config.toml
num_attention_heads = 2
positions = "rope"
init_std_o = 0.0
init_std_up = 0.0582
optimizer = "muon"
max_grad_norm = 1.0
Each number is 50 + 15 x the weight over the matrix's rms, rounded and kept within 0 to 99. Layers, rows and columns count from 0.

# layer 3 attention query, 64x64, rms 0.142, rows 0-31, columns 0-63
61 34 60 58 46 41 57 63 62 60 52 44 46 37 57 45 53 30 56 51 52 39 50 48 64 47 67 56 52 46 19 50 88 49 65 58 48 24 38 75 37 44 66 36 55 56 51 61 43 66 38 51 42 27 75 56 44 72 20 59 43 33 41 43
35 36 51 43 50 41 35 29 39 27 48 53 50 64 43 30 54 60 65 54 66 62 59 40 52 61 48 35 54 56 51 31 34 71 38 24 67 73 51 35 62 67 40 34 44 59 41 32 38 40 77 33 61 39 56 66 55 35 50 74 62 53 44 45
47 49 55 44 49 42 45 68 47 56 57 47 46 26 66 79 36 25 55 35 73 49 69 64 54 40 49 25 42 51 35 77 76 36 58 40 86 26 53 62 54 42 50 25 67 86 45 25 52 47 48 60 31 46 53 50 45 79 70 47 62 29 24 22
60 49 77 29 23 25 49 47 70 29 68 51 40 50 55 37 52 51 57 52 58 66 52 66 56 27 36 43 56 06 44 62 59 59 57 50 37 44 41 62 22 53 76 50 71 71 46 60 56 53 52 35 51 61 60 67 54 45 34 63 69 61 45 59
53 47 41 40 34 51 55 59 78 48 47 59 46 55 34 45 47 39 39 52 45 47 37 47 36 98 53 35 37 56 38 30 28 44 24 58 57 51 67 49 62 47 66 65 29 55 53 53 56 42 28 57 36 69 33 39 43 52 55 33 28 47 61 67
45 58 42 59 79 35 79 36 35 58 73 31 62 22 52 64 57 69 65 75 54 58 44 55 51 34 37 68 33 66 54 43 55 66 57 48 04 33 40 54 49 56 37 41 46 58 54 69 42 46 18 47 57 60 36 34 52 64 34 56 59 47 73 51
66 54 40 65 38 31 51 66 31 58 54 60 66 45 51 52 74 27 69 42 57 69 49 58 69 46 53 33 74 65 30 57 53 53 39 68 15 27 50 59 64 29 47 62 32 36 45 31 48 50 62 55 62 49 54 42 46 38 38 49 36 52 44 31
49 46 53 67 74 54 78 42 31 73 53 62 27 38 21 22 45 48 68 59 69 45 38 39 35 67 50 30 71 71 50 56 61 42 73 58 68 48 41 56 33 46 64 74 57 81 57 58 57 61 64 64 52 31 47 23 34 45 30 32 49 46 54 53
33 46 23 47 55 65 46 47 65 67 32 87 44 51 38 55 26 53 36 45 17 60 51 52 49 95 71 46 55 71 18 07 29 17 49 62 69 46 56 32 71 50 59 53 52 24 57 63 66 30 35 75 93 54 26 37 60 43 69 38 20 66 21 79
55 37 40 38 66 67 57 68 46 63 25 53 76 53 54 43 21 33 56 76 54 51 34 70 41 48 73 50 55 67 27 66 57 54 41 44 54 74 39 21 64 41 40 28 70 41 32 41 58 52 73 53 29 58 69 72 22 64 41 38 24 26 43 63
28 55 70 12 72 41 34 43 44 51 58 50 72 39 37 38 73 59 33 49 46 60 62 80 38 61 51 43 49 56 58 30 46 46 58 63 47 80 53 50 66 69 53 71 68 67 53 34 41 55 46 57 39 65 41 31 28 58 37 66 65 21 38 38
67 41 42 34 56 59 36 46 50 42 33 45 64 63 42 35 48 68 79 40 47 76 36 55 55 68 40 59 41 71 41 61 70 46 56 29 42 64 54 60 40 59 35 76 45 63 47 38 36 54 55 57 32 49 48 67 39 33 67 08 63 30 59 49
30 30 31 47 30 53 60 27 45 70 31 43 65 53 46 55 36 22 49 60 42 87 43 40 48 30 82 48 45 25 42 67 25 09 28 41 73 40 50 66 27 64 35 89 58 38 19 29 16 39 54 60 73 52 28 46 46 17 63 36 43 61 47 67
40 54 32 50 45 44 50 63 13 45 30 29 53 08 54 48 69 48 76 46 51 38 59 60 62 18 59 29 21 61 59 80 60 55 76 38 57 34 61 69 78 54 47 09 49 56 45 35 44 69 51 48 78 60 52 19 72 55 34 59 47 55 75 76
23 54 55 80 51 66 44 40 54 39 44 52 57 53 65 80 66 64 51 46 35 77 26 45 50 48 54 56 79 41 44 37 59 73 63 95 53 28 55 74 25 64 20 74 40 77 45 87 42 33 99 36 50 68 75 76 61 62 55 64 56 68 45 37
37 22 35 34 49 60 54 49 51 75 52 72 65 45 54 55 34 39 56 30 73 75 46 57 40 43 43 59 24 20 36 41 71 51 51 86 54 48 78 42 70 46 45 38 74 22 54 47 40 50 28 64 63 64 24 80 29 27 42 58 12 47 64 56
36 40 27 14 62 30 59 33 36 69 79 69 72 66 27 44 44 46 70 72 72 52 46 43 56 73 67 68 34 96 44 30 35 34 28 41 15 71 32 26 83 72 26 66 66 36 61 45 42 37 30 41 77 55 46 55 42 64 37 44 59 49 60 74
72 53 77 59 17 42 40 69 58 40 63 38 40 65 69 60 64 41 51 46 45 45 41 47 46 29 54 37 65 21 51 56 64 86 64 68 40 45 40 69 30 16 63 55 43 72 46 69 48 64 64 58 30 55 56 67 61 69 56 36 83 56 61 53
24 53 46 42 57 70 60 39 44 36 38 51 49 50 37 68 55 51 47 70 53 48 47 62 34 39 33 55 50 45 60 49 40 33 32 57 59 31 49 68 40 81 64 74 30 48 53 42 45 39 34 42 79 61 36 57 70 43 62 47 32 53 41 53
41 40 40 79 47 75 47 25 36 46 39 50 28 37 62 42 50 59 47 46 43 66 60 39 52 39 48 38 64 32 56 57 47 50 68 82 56 57 25 64 31 48 38 81 35 52 43 63 43 53 61 51 59 31 49 38 82 60 49 44 63 48 48 52
42 31 30 24 37 67 39 36 57 58 40 39 54 34 38 30 24 40 53 73 46 36 77 62 59 57 52 51 72 68 66 80 40 24 34 33 78 78 62 36 55 59 66 45 54 34 41 25 47 58 59 41 69 63 54 68 44 61 49 63 25 60 28 53
59 60 56 62 33 36 28 66 51 53 49 64 21 37 58 43 60 60 24 52 76 55 50 29 76 52 34 36 67 28 57 40 41 68 50 49 33 50 38 53 50 36 56 74 32 75 52 36 46 67 33 51 29 39 57 52 56 61 64 63 61 40 49 37
23 61 73 73 27 41 65 62 60 30 48 32 49 65 54 46 84 55 76 17 41 54 35 41 78 29 36 71 52 36 66 63 64 46 48 56 55 47 46 63 32 39 38 57 39 77 57 44 48 53 30 57 42 29 47 21 50 48 61 58 76 29 45 41
93 68 75 71 35 24 53 38 43 40 42 36 61 57 39 99 49 61 56 68 17 47 81 67 39 29 49 40 52 21 73 50 63 73 69 51 39 52 63 35 45 08 51 55 45 46 39 35 11 38 53 72 25 69 58 92 40 43 42 29 53 90 74 41
13 76 63 34 61 46 64 42 46 60 47 60 17 23 15 67 63 50 66 47 45 46 33 49 65 80 46 61 22 40 42 56 49 43 39 68 55 34 67 74 51 62 41 71 53 65 37 54 57 51 53 46 55 03 53 46 47 59 52 37 45 54 40 41
55 39 53 63 21 38 49 66 27 41 61 52 58 68 62 39 27 67 53 38 69 37 50 31 56 30 47 30 48 57 67 59 63 47 78 39 60 61 47 56 26 33 43 37 42 54 49 59 50 59 33 47 52 53 39 56 42 47 42 68 93 58 60 45
34 31 48 46 67 52 55 26 23 62 49 54 45 57 48 46 32 50 45 37 60 52 32 59 37 30 65 68 28 42 72 59 52 31 54 73 56 63 66 28 46 44 21 11 28 53 37 52 67 86 77 52 72 27 40 52 61 68 44 23 76 56 63 63
70 44 38 51 59 64 68 45 52 61 17 53 37 35 24 42 63 33 67 74 48 39 59 52 25 61 50 68 60 63 74 31 57 71 60 38 46 66 66 66 63 53 61 41 38 45 57 29 27 49 35 51 78 85 64 73 55 65 39 49 51 49 74 66
34 55 39 62 70 26 53 59 54 34 63 58 55 46 33 25 48 43 23 35 41 66 52 44 56 46 89 58 59 51 34 42 34 69 45 15 38 58 72 57 65 21 39 41 57 66 40 68 54 47 45 26 60 50 44 51 79 25 79 55 45 56 25 57
80 48 96 48 53 32 71 61 39 42 57 63 56 88 78 61 42 57 86 75 30 53 23 66 44 16 57 59 54 38 30 54 64 62 73 47 31 61 54 67 12 44 44 44 10 67 59 67 48 37 39 57 46 78 31 31 73 54 53 54 52 46 39 23
29 55 67 25 28 55 55 55 26 28 60 30 05 48 34 45 18 47 68 49 60 67 43 39 38 61 39 61 39 62 63 64 32 56 23 29 43 18 64 60 47 39 73 36 76 54 44 42 42 52 67 53 56 75 64 69 74 44 39 99 25 32 48 49
55 42 41 41 65 18 57 56 51 70 54 50 42 70 42 41 56 58 68 71 61 41 92 59 57 59 50 18 41 56 79 57 57 26 35 70 28 50 40 51 45 49 28 34 53 46 59 57 39 52 33 67 38 18 77 66 44 56 86 59 33 59 57 45
# layer 3 attention key, 64x64, rms 0.146, rows 0-31, columns 0-63
51 56 55 54 60 55 45 40 44 39 47 73 28 47 44 44 70 64 73 51 45 48 56 47 58 38 40 34 37 31 75 41 28 50 55 61 49 58 72 39 57 49 41 47 27 72 38 52 67 49 73 45 43 38 29 40 51 55 54 45 51 39 53 40
66 59 58 35 62 58 55 73 65 63 43 65 69 53 57 40 53 35 24 46 44 48 44 49 26 52 29 51 57 52 38 43 65 60 33 60 44 50 44 36 52 59 65 58 79 49 68 55 53 60 36 35 49 52 50 44 44 50 46 65 47 44 33 41
47 53 62 42 37 27 27 53 60 67 51 58 63 50 80 60 58 54 40 43 27 38 45 47 57 51 47 43 53 20 19 77 58 58 50 49 23 61 48 23 36 54 27 51 69 49 45 57 60 69 39 49 46 37 63 45 46 42 46 49 27 47 45 45
46 73 65 42 68 50 40 59 33 61 54 71 44 43 59 52 53 55 70 53 52 29 48 40 26 35 60 32 41 70 45 50 45 39 68 60 35 80 71 35 71 33 27 55 43 61 57 55 77 66 51 34 31 54 22 41 52 52 72 51 68 66 71 48
56 58 40 58 73 57 64 62 63 46 28 47 51 78 57 48 48 53 29 50 68 72 36 43 61 64 31 67 61 63 28 42 63 23 69 43 38 49 40 69 41 49 41 56 78 41 37 47 67 25 61 76 77 52 62 63 43 52 36 39 58 56 33 51
42 39 64 36 41 78 42 22 51 52 28 45 28 44 15 75 33 55 53 65 61 38 48 53 58 59 60 21 21 69 60 91 24 58 70 41 49 56 70 55 45 24 54 40 40 78 27 41 33 59 58 51 50 29 52 55 50 52 75 27 70 38 44 55
37 64 85 49 34 20 37 78 63 55 67 54 23 46 45 44 57 46 54 69 47 15 35 47 28 46 51 47 22 33 65 58 55 30 68 66 53 56 62 31 42 67 50 62 35 33 86 62 51 79 69 31 40 49 71 45 32 38 74 48 71 53 68 51
50 79 36 35 54 66 59 64 49 22 35 42 58 37 56 33 34 46 19 77 43 49 46 59 20 62 49 87 52 40 61 64 60 18 36 39 57 34 49 79 64 36 67 47 68 37 54 83 34 63 38 50 58 46 72 66 43 62 87 72 39 76 42 61
61 45 25 43 56 68 54 42 35 74 26 63 54 59 40 84 59 34 57 58 44 36 51 46 58 44 51 73 60 57 52 46 00 38 43 52 80 50 60 47 57 61 17 57 48 49 53 67 58 30 33 49 65 69 40 57 33 58 26 34 69 54 63 57
34 49 79 61 25 39 18 52 46 42 76 47 27 56 63 33 52 62 47 65 49 39 55 63 31 39 80 26 63 24 47 29 49 59 41 48 40 57 55 32 64 30 44 67 26 58 50 60 45 77 68 50 52 41 32 33 67 53 56 66 51 37 70 43
49 59 48 48 42 36 61 42 53 44 67 67 29 62 37 50 42 61 23 78 43 58 66 29 48 63 32 42 42 57 53 66 37 42 54 35 38 43 82 38 28 33 66 23 41 41 29 36 69 27 40 42 42 42 56 58 51 53 59 40 65 62 81 62
49 40 66 29 59 66 78 63 78 32 29 50 38 56 40 66 49 33 54 65 45 44 65 32 41 48 33 52 48 64 34 44 59 36 50 49 41 53 33 41 59 56 62 40 55 29 49 54 56 73 53 78 54 43 54 41 49 54 25 54 43 55 46 79
42 53 45 14 24 44 30 45 53 46 59 54 55 47 53 69 52 36 77 29 60 51 62 44 38 28 56 57 53 61 29 82 81 62 60 66 41 65 52 48 27 35 63 49 60 86 51 80 43 46 42 42 64 63 33 71 62 84 69 43 62 28 83 75
72 47 47 70 67 52 51 47 53 42 68 23 39 73 92 58 26 68 39 55 39 89 71 83 52 55 70 61 46 41 15 67 59 51 58 29 49 38 27 41 38 47 51 68 76 28 25 38 12 48 32 42 64 42 50 52 51 41 51 13 35 74 37 50
39 25 48 19 25 77 20 55 82 61 53 65 68 72 68 52 47 20 31 71 69 44 59 53 56 84 56 47 51 46 37 26 47 26 44 42 86 48 47 64 14 47 40 40 31 36 34 64 41 32 47 37 44 70 27 41 42 49 24 50 36 41 26 45
29 29 47 46 37 37 47 32 40 63 35 37 46 51 44 47 51 36 54 56 42 58 64 39 56 69 52 51 62 86 49 34 51 57 60 34 44 79 59 55 47 50 47 73 50 71 68 59 34 38 48 40 87 48 43 72 57 38 68 46 17 64 60 59
69 39 44 64 64 73 66 49 53 45 31 31 36 57 47 50 38 49 11 50 51 65 59 54 52 55 43 60 59 45 42 36 82 71 56 46 66 15 31 66 37 63 74 37 66 48 49 56 27 38 50 64 54 48 62 45 56 45 43 52 49 39 30 57
43 54 67 33 54 30 25 41 28 67 56 73 50 43 65 49 65 68 75 36 43 53 44 44 48 48 58 40 41 41 60 52 41 47 38 66 40 75 71 29 59 40 30 61 51 56 74 57 70 64 66 33 51 45 45 37 64 54 62 57 55 51 57 47
55 46 40 62 43 53 52 51 36 44 51 37 71 68 49 42 52 35 48 46 61 55 50 58 73 52 51 50 47 47 43 64 40 69 38 57 36 54 48 63 53 57 10 65 44 50 39 41 46 44 57 58 53 55 34 51 42 51 51 41 61 61 50 59
39 48 50 40 37 20 36 26 48 34 43 72 51 73 66 61 52 35 69 40 58 55 48 58 49 42 45 54 42 45 35 44 45 37 45 32 62 56 60 45 50 37 54 39 32 52 49 59 62 37 55 71 57 57 63 62 60 60 60 54 55 42 60 53
61 29 41 60 49 51 53 61 54 49 55 53 63 51 50 50 48 41 31 28 46 67 25 52 49 61 62 61 44 33 25 37 72 66 60 48 41 31 53 61 30 67 64 35 37 42 50 30 38 44 37 76 29 48 69 69 44 55 53 37 44 41 56 59
66 58 57 50 28 45 48 47 33 56 56 63 56 28 64 45 77 45 43 34 28 35 31 51 42 39 56 44 42 54 51 51 31 55 37 72 43 63 61 50 58 58 59 67 51 75 57 60 51 62 52 31 64 64 72 48 65 55 26 53 46 68 40 41
24 53 55 46 39 48 52 32 54 40 39 67 31 44 27 67 40 45 53 49 32 33 37 64 33 46 66 52 48 76 42 63 31 75 62 54 31 12 46 50 42 64 38 40 63 81 50 65 57 82 35 55 41 31 00 41 41 38 63 53 60 38 51 36
58 54 46 45 42 74 73 37 47 32 44 40 38 28 33 36 31 36 22 51 70 46 33 69 45 50 48 72 60 60 60 52 29 35 60 51 72 51 36 40 36 75 65 57 41 64 47 68 66 50 61 45 58 50 36 27 78 46 41 37 43 46 37 53
39 73 77 31 58 45 53 59 33 65 52 45 39 44 45 33 53 72 75 43 78 31 36 49 12 24 24 47 60 66 80 97 35 53 61 10 52 47 71 51 25 50 66 30 40 99 57 37 08 59 67 55 49 68 56 42 40 17 76 43 67 41 55 36
43 37 99 44 66 30 42 67 28 72 63 45 60 45 41 33 72 68 40 32 60 35 31 60 36 08 32 63 37 53 57 64 34 71 68 41 41 85 60 32 43 24 37 99 27 66 39 56 42 90 80 28 35 31 18 43 95 43 81 61 77 31 76 43
50 49 56 62 67 63 71 83 49 57 53 27 55 78 42 60 58 18 32 65 50 62 62 36 40 38 79 69 62 56 73 56 68 75 15 47 45 38 40 42 43 37 55 57 35 41 63 54 32 49 54 59 60 55 28 61 62 78 52 23 15 52 50 50
29 66 79 50 53 33 37 21 49 37 55 64 65 63 59 39 58 55 49 43 41 55 29 49 51 34 41 43 36 57 49 70 20 51 51 26 37 50 32 45 39 36 55 65 43 50 37 64 59 58 98 47 31 59 40 56 57 34 48 62 65 82 49 30
51 37 24 30 34 50 76 46 32 67 44 30 56 37 44 54 48 50 26 32 51 57 51 51 68 22 68 40 68 29 67 74 60 42 72 54 50 42 56 55 39 42 57 28 54 13 72 54 54 72 55 38 64 44 42 30 35 46 53 59 60 56 59 53
51 46 24 67 75 45 41 56 49 53 64 39 67 76 36 43 46 22 29 63 74 56 44 37 74 53 40 48 90 59 22 25 55 65 60 39 71 40 17 54 67 63 36 58 64 22 47 59 57 36 53 95 55 55 53 66 47 63 18 57 49 40 63 80
46 50 50 62 70 26 43 57 51 29 52 33 86 39 95 43 67 59 32 41 73 73 80 49 51 59 44 60 80 55 68 47 67 41 68 50 48 61 81 56 63 38 49 41 58 56 55 15 51 55 64 47 37 76 75 37 63 32 75 41 40 70 45 60
72 51 55 63 62 93 14 38 54 52 26 45 21 09 48 51 63 69 26 53 45 66 51 40 40 58 50 33 53 74 41 53 50 70 50 48 76 45 57 47 66 59 81 57 48 53 54 29 43 59 59 50 51 67 60 38 37 79 47 64 52 40 65 38
# layer 3 attention value, 64x64, rms 0.124, rows 0-22, columns 0-63
33 52 41 66 41 34 61 42 70 08 44 30 52 68 79 51 81 63 49 40 41 63 48 81 49 31 53 63 54 66 65 68 22 38 39 47 59 59 38 12 65 34 71 52 66 59 19 30 69 35 48 60 45 49 55 15 39 35 51 34 39 54 51 36
37 29 54 40 75 22 66 75 59 30 24 53 51 38 51 74 54 67 29 82 28 68 55 55 63 55 49 40 56 44 24 48 36 58 28 44 60 42 52 65 18 38 51 50 63 71 40 64 48 49 35 38 37 27 64 28 68 71 43 64 58 26 52 29
28 35 34 33 56 49 32 34 18 46 40 68 73 55 56 55 42 48 72 57 78 55 28 59 51 53 61 58 59 55 51 68 30 63 47 60 52 41 58 45 47 63 43 44 75 37 45 49 60 58 77 34 34 37 79 28 36 64 31 43 66 26 70 58
55 10 24 24 59 28 54 44 30 77 27 39 54 59 63 52 57 38 45 45 59 52 30 30 52 38 71 38 41 61 56 47 69 75 48 49 61 48 69 50 38 33 46 38 38 61 30 52 51 33 65 51 38 49 53 47 45 38 47 23 49 38 41 39
43 81 56 66 58 68 47 63 46 45 39 71 55 45 36 36 73 59 57 64 47 30 61 69 81 45 50 38 37 54 53 39 52 58 73 69 59 39 41 81 39 49 61 55 72 53 56 24 51 68 35 73 50 70 51 81 53 47 34 18 76 84 67 43
30 50 43 58 56 01 54 51 50 57 37 45 66 50 46 27 52 63 26 52 53 54 53 50 55 38 11 68 65 56 42 53 50 35 57 41 59 51 65 71 57 25 45 35 68 40 58 34 63 48 61 35 40 45 54 72 46 40 63 53 55 78 25 61
50 46 40 60 25 35 47 53 52 51 46 36 12 35 54 32 55 44 59 60 46 14 50 42 37 76 43 64 27 63 26 44 53 27 65 68 61 54 34 49 62 55 66 63 50 23 46 50 58 40 46 73 17 41 50 48 03 50 48 63 69 22 62 31
61 56 58 46 62 50 39 33 64 50 57 55 63 38 53 53 42 46 43 54 58 46 69 54 45 41 50 65 18 48 40 44 83 43 41 59 57 36 61 36 77 55 36 60 58 44 63 35 31 44 55 40 43 53 37 34 46 43 42 34 39 62 68 54
73 36 55 48 27 69 58 66 45 33 44 41 42 51 37 62 37 49 52 40 65 35 63 51 73 24 63 35 26 41 55 69 71 47 50 50 32 62 35 73 33 60 36 64 39 54 75 29 47 37 56 38 28 35 76 47 74 34 24 48 58 19 43 40
50 25 44 37 61 30 48 85 55 39 53 64 80 73 66 31 30 54 50 65 55 77 57 44 68 50 55 66 47 26 46 48 58 32 60 64 33 42 42 45 48 58 38 86 69 56 61 83 18 52 61 36 56 47 35 62 37 56 38 63 44 61 46 40
45 60 56 61 62 42 37 56 55 34 66 54 35 74 70 63 42 30 52 75 53 45 21 70 44 62 34 60 58 50 37 40 61 45 68 29 78 46 34 60 42 62 65 43 40 51 57 54 50 56 57 58 28 55 51 50 59 31 69 48 28 52 55 61
48 81 49 59 57 22 43 65 40 43 63 51 22 62 44 44 63 31 37 55 53 31 64 51 68 60 53 56 71 25 63 51 62 73 36 58 46 44 40 34 34 50 70 43 74 39 48 34 72 58 52 50 51 17 57 43 43 58 43 38 60 68 66 33
29 25 35 58 34 66 38 22 32 73 51 41 43 72 33 46 69 56 65 80 46 78 62 19 34 47 39 37 48 61 73 57 44 52 34 56 57 35 25 28 52 36 56 42 71 47 68 52 48 69 82 38 38 56 82 60 55 61 60 57 31 50 38 47
45 63 71 74 75 52 56 68 54 69 54 36 53 44 46 38 36 61 19 39 74 32 40 41 59 13 46 53 43 39 47 35 62 54 39 44 29 69 62 40 51 47 63 37 47 51 54 53 52 36 28 24 53 81 43 51 44 28 42 69 42 69 56 33
33 60 56 50 91 45 64 56 64 82 49 37 48 54 66 45 69 40 70 23 15 55 34 89 41 65 58 76 46 62 65 47 47 37 45 47 43 56 53 54 00 35 51 75 40 48 57 46 58 63 39 44 49 78 51 43 38 59 48 32 39 66 39 51
60 78 39 51 59 52 83 21 59 67 44 47 54 50 47 31 65 30 26 54 59 43 31 40 51 39 61 16 42 51 46 46 42 68 69 64 57 63 83 32 44 49 37 39 60 43 63 56 41 57 41 35 36 26 23 53 37 78 44 44 73 68 30 21
31 62 63 29 47 60 54 69 47 25 47 70 80 47 50 25 43 46 61 51 54 58 54 42 47 62 64 55 48 61 44 50 67 50 28 37 73 36 61 38 53 26 33 28 48 54 50 38 50 49 43 62 56 61 35 33 63 37 58 58 47 67 43 53
59 55 39 28 53 46 53 23 59 58 56 48 38 54 72 65 57 50 63 93 57 59 61 33 56 56 70 55 52 53 59 65 23 56 48 26 29 79 75 40 51 34 06 24 48 61 70 49 30 51 79 48 59 32 55 42 68 46 44 70 50 63 78 51
57 72 33 55 54 64 51 58 46 30 46 61 62 28 63 59 53 75 13 56 18 56 47 41 63 38 55 37 47 52 61 38 47 24 67 65 45 39 61 64 43 37 73 40 55 76 68 60 46 62 68 51 37 52 77 46 64 48 36 31 54 59 70 53
48 39 18 62 51 43 65 52 55 33 42 59 29 41 46 43 45 32 63 54 53 62 67 22 34 75 65 34 65 35 50 40 55 26 80 46 52 58 54 87 27 58 48 42 45 49 34 67 45 83 89 34 38 52 68 57 48 39 69 29 52 53 28 25
51 66 41 49 32 64 33 59 64 39 19 45 37 36 58 55 48 47 54 50 69 52 63 57 41 68 22 43 58 25 76 55 25 49 62 54 36 44 29 45 42 38 62 42 43 32 55 53 30 41 27 70 49 43 56 18 41 44 59 40 41 40 49 35
20 69 44 72 42 42 35 67 73 44 54 66 59 41 47 37 29 54 62 47 45 77 32 33 58 43 55 18 71 49 34 49 42 67 33 32 10 65 34 40 68 41 37 41 53 61 61 34 54 44 62 75 56 62 43 48 55 65 68 56 40 33 70 77
89 59 45 68 53 43 50 52 35 49 33 73 41 26 68 51 40 45 77 41 73 48 43 66 29 40 64 50 67 23 47 52 76 60 49 79 36 48 43 30 71 17 34 51 53 67 74 58 54 53 31 50 42 55 49 33 40 47 41 59 54 68 50 63
# layer 3 attention output (transposed), 64x64, rms 0.1, rows 0-21, columns 0-63
33 66 52 46 30 46 53 43 63 22 52 39 32 52 84 38 51 60 68 63 41 09 58 63 55 32 49 67 69 50 45 46 61 46 34 33 46 39 58 27 19 51 54 47 55 43 69 34 81 14 39 52 21 46 53 44 48 24 49 76 92 71 61 46
34 35 60 63 36 38 65 55 34 45 72 30 59 30 46 84 29 35 46 65 51 39 54 39 65 44 55 55 39 58 38 50 46 62 36 44 54 33 59 44 29 63 43 24 63 50 33 47 45 64 42 34 46 42 38 38 21 38 38 78 51 59 59 64
14 39 43 64 29 35 64 40 41 34 39 47 66 53 47 47 42 42 82 29 34 43 24 30 39 45 59 31 60 56 38 57 53 75 37 51 37 34 17 50 29 42 86 62 54 29 35 53 46 55 83 61 51 53 69 64 60 42 39 73 38 47 63 57
44 40 46 48 76 50 61 52 46 78 43 27 50 63 40 64 40 49 53 50 57 35 37 48 59 46 40 72 53 26 56 37 45 43 47 54 72 35 68 41 28 32 54 55 74 31 28 59 25 58 71 61 48 59 72 74 66 33 85 74 50 53 60 60
54 65 27 40 65 29 63 37 62 65 62 47 69 43 30 28 84 55 58 52 57 57 49 69 60 66 70 65 46 83 43 31 53 50 52 60 34 54 39 59 93 61 60 39 75 28 68 18 48 53 39 45 54 46 26 60 55 35 39 29 66 70 39 44
46 67 39 70 41 42 38 41 38 43 48 38 45 41 57 44 43 57 48 45 69 64 67 65 76 60 53 46 68 67 64 45 41 42 50 58 45 79 50 72 58 60 36 26 64 41 44 68 76 25 76 25 36 52 64 85 51 57 41 80 53 83 51 24
72 71 62 56 47 32 43 61 68 60 46 53 67 35 49 22 52 68 53 80 14 41 45 25 24 53 58 56 39 51 39 49 70 33 53 51 73 46 61 65 38 68 72 62 82 78 73 57 78 80 56 68 32 57 71 72 35 73 38 71 61 35 26 39
49 53 65 59 52 50 51 50 70 51 59 30 48 53 43 31 54 36 36 56 58 40 53 59 48 82 21 47 24 43 46 67 52 40 42 44 54 48 62 59 58 48 73 67 17 30 49 54 37 44 63 49 73 57 58 39 48 18 28 36 39 36 45 54
46 25 24 36 52 31 53 47 53 61 61 56 36 25 52 45 61 49 34 49 86 51 53 47 61 43 63 50 16 35 66 52 83 38 34 36 35 64 57 07 59 56 67 32 60 58 53 31 40 60 59 33 72 40 58 31 50 42 53 75 38 36 59 43
15 40 58 43 58 54 46 42 34 34 65 64 15 55 28 53 21 63 53 34 51 73 58 53 38 54 24 55 24 58 50 45 41 56 51 41 33 59 58 41 72 71 42 66 70 56 54 65 36 45 96 51 64 43 41 34 44 24 43 51 56 63 33 51
52 68 39 69 72 49 46 80 67 41 44 59 48 47 59 27 44 38 43 79 58 35 53 51 54 46 52 31 50 53 49 49 48 80 11 58 19 52 61 66 52 67 45 45 65 55 32 49 63 65 61 59 36 42 54 53 58 51 62 28 42 52 41 64
44 67 49 50 40 32 56 65 46 55 61 45 48 27 62 62 67 55 69 75 57 43 77 44 63 36 40 41 17 61 38 59 44 60 60 72 52 43 46 69 60 54 40 46 52 08 75 14 61 67 52 66 56 44 58 52 59 58 39 52 49 59 38 38
48 15 56 69 39 54 13 56 27 44 64 29 44 70 43 43 54 32 68 49 30 44 40 48 51 38 70 32 57 54 31 64 66 69 52 30 73 59 49 41 33 21 56 66 57 51 37 52 43 42 67 70 18 33 53 58 87 69 55 42 66 49 45 25
68 69 68 61 61 59 50 29 34 67 66 59 46 44 53 41 49 55 12 45 58 54 73 75 54 54 49 30 37 35 45 64 36 60 58 87 69 68 52 30 54 72 49 42 40 63 66 38 76 31 49 19 70 58 36 62 57 35 59 23 55 51 55 60
68 67 34 75 43 50 57 39 45 66 53 51 43 80 35 74 47 70 57 40 50 42 35 98 10 38 66 79 53 61 65 50 42 62 41 47 35 38 71 39 34 38 41 57 38 48 63 54 66 63 34 52 37 53 51 72 49 44 66 18 65 71 51 60
46 45 30 38 60 88 45 04 38 44 18 36 30 53 37 61 49 47 48 32 70 72 58 31 67 48 25 44 28 66 39 65 55 32 63 75 64 33 62 65 60 59 47 50 51 55 65 43 63 47 33 53 43 39 60 81 37 60 41 53 57 38 63 50
43 65 71 44 37 55 67 58 38 41 30 40 60 59 59 34 54 23 45 60 63 53 51 54 64 55 29 49 28 40 69 48 44 48 38 46 24 54 16 50 34 33 45 62 55 43 51 57 48 45 28 34 59 63 25 49 66 41 45 48 49 73 59 73
26 25 41 73 32 47 72 46 51 13 51 33 38 84 60 55 36 32 45 35 40 45 48 24 66 55 64 48 75 60 54 40 42 30 76 60 42 28 40 38 30 47 15 59 31 39 67 64 70 56 72 62 73 50 55 42 78 57 31 31 13 43 66 34
64 58 53 29 38 39 65 41 45 42 65 36 58 47 39 43 50 20 29 62 69 43 48 53 72 67 86 60 63 80 37 39 41 73 52 35 38 45 68 46 59 54 56 46 50 52 56 48 28 37 60 43 66 47 63 45 34 51 54 43 81 28 63 32
75 37 28 39 39 44 75 51 29 65 39 52 35 48 49 43 67 36 76 61 56 73 46 25 60 29 42 57 55 68 78 35 44 56 46 45 40 61 63 54 36 68 28 72 64 66 32 46 21 79 69 34 48 23 61 73 44 65 59 53 59 39 31 43
56 52 53 57 41 43 44 45 45 49 26 40 49 49 80 37 46 58 55 62 45 34 58 52 47 58 54 40 39 41 39 60 63 37 73 39 30 39 43 64 29 68 34 39 52 60 58 25 23 68 32 64 36 47 46 54 28 50 57 55 45 44 45 14
35 41 63 61 62 56 29 39 76 50 64 67 70 36 75 50 40 35 59 58 75 53 51 53 34 36 57 11 78 51 43 17 52 56 80 61 34 62 17 60 32 27 12 56 40 36 76 63 66 52 41 38 39 36 32 39 76 42 34 87 70 37 70 60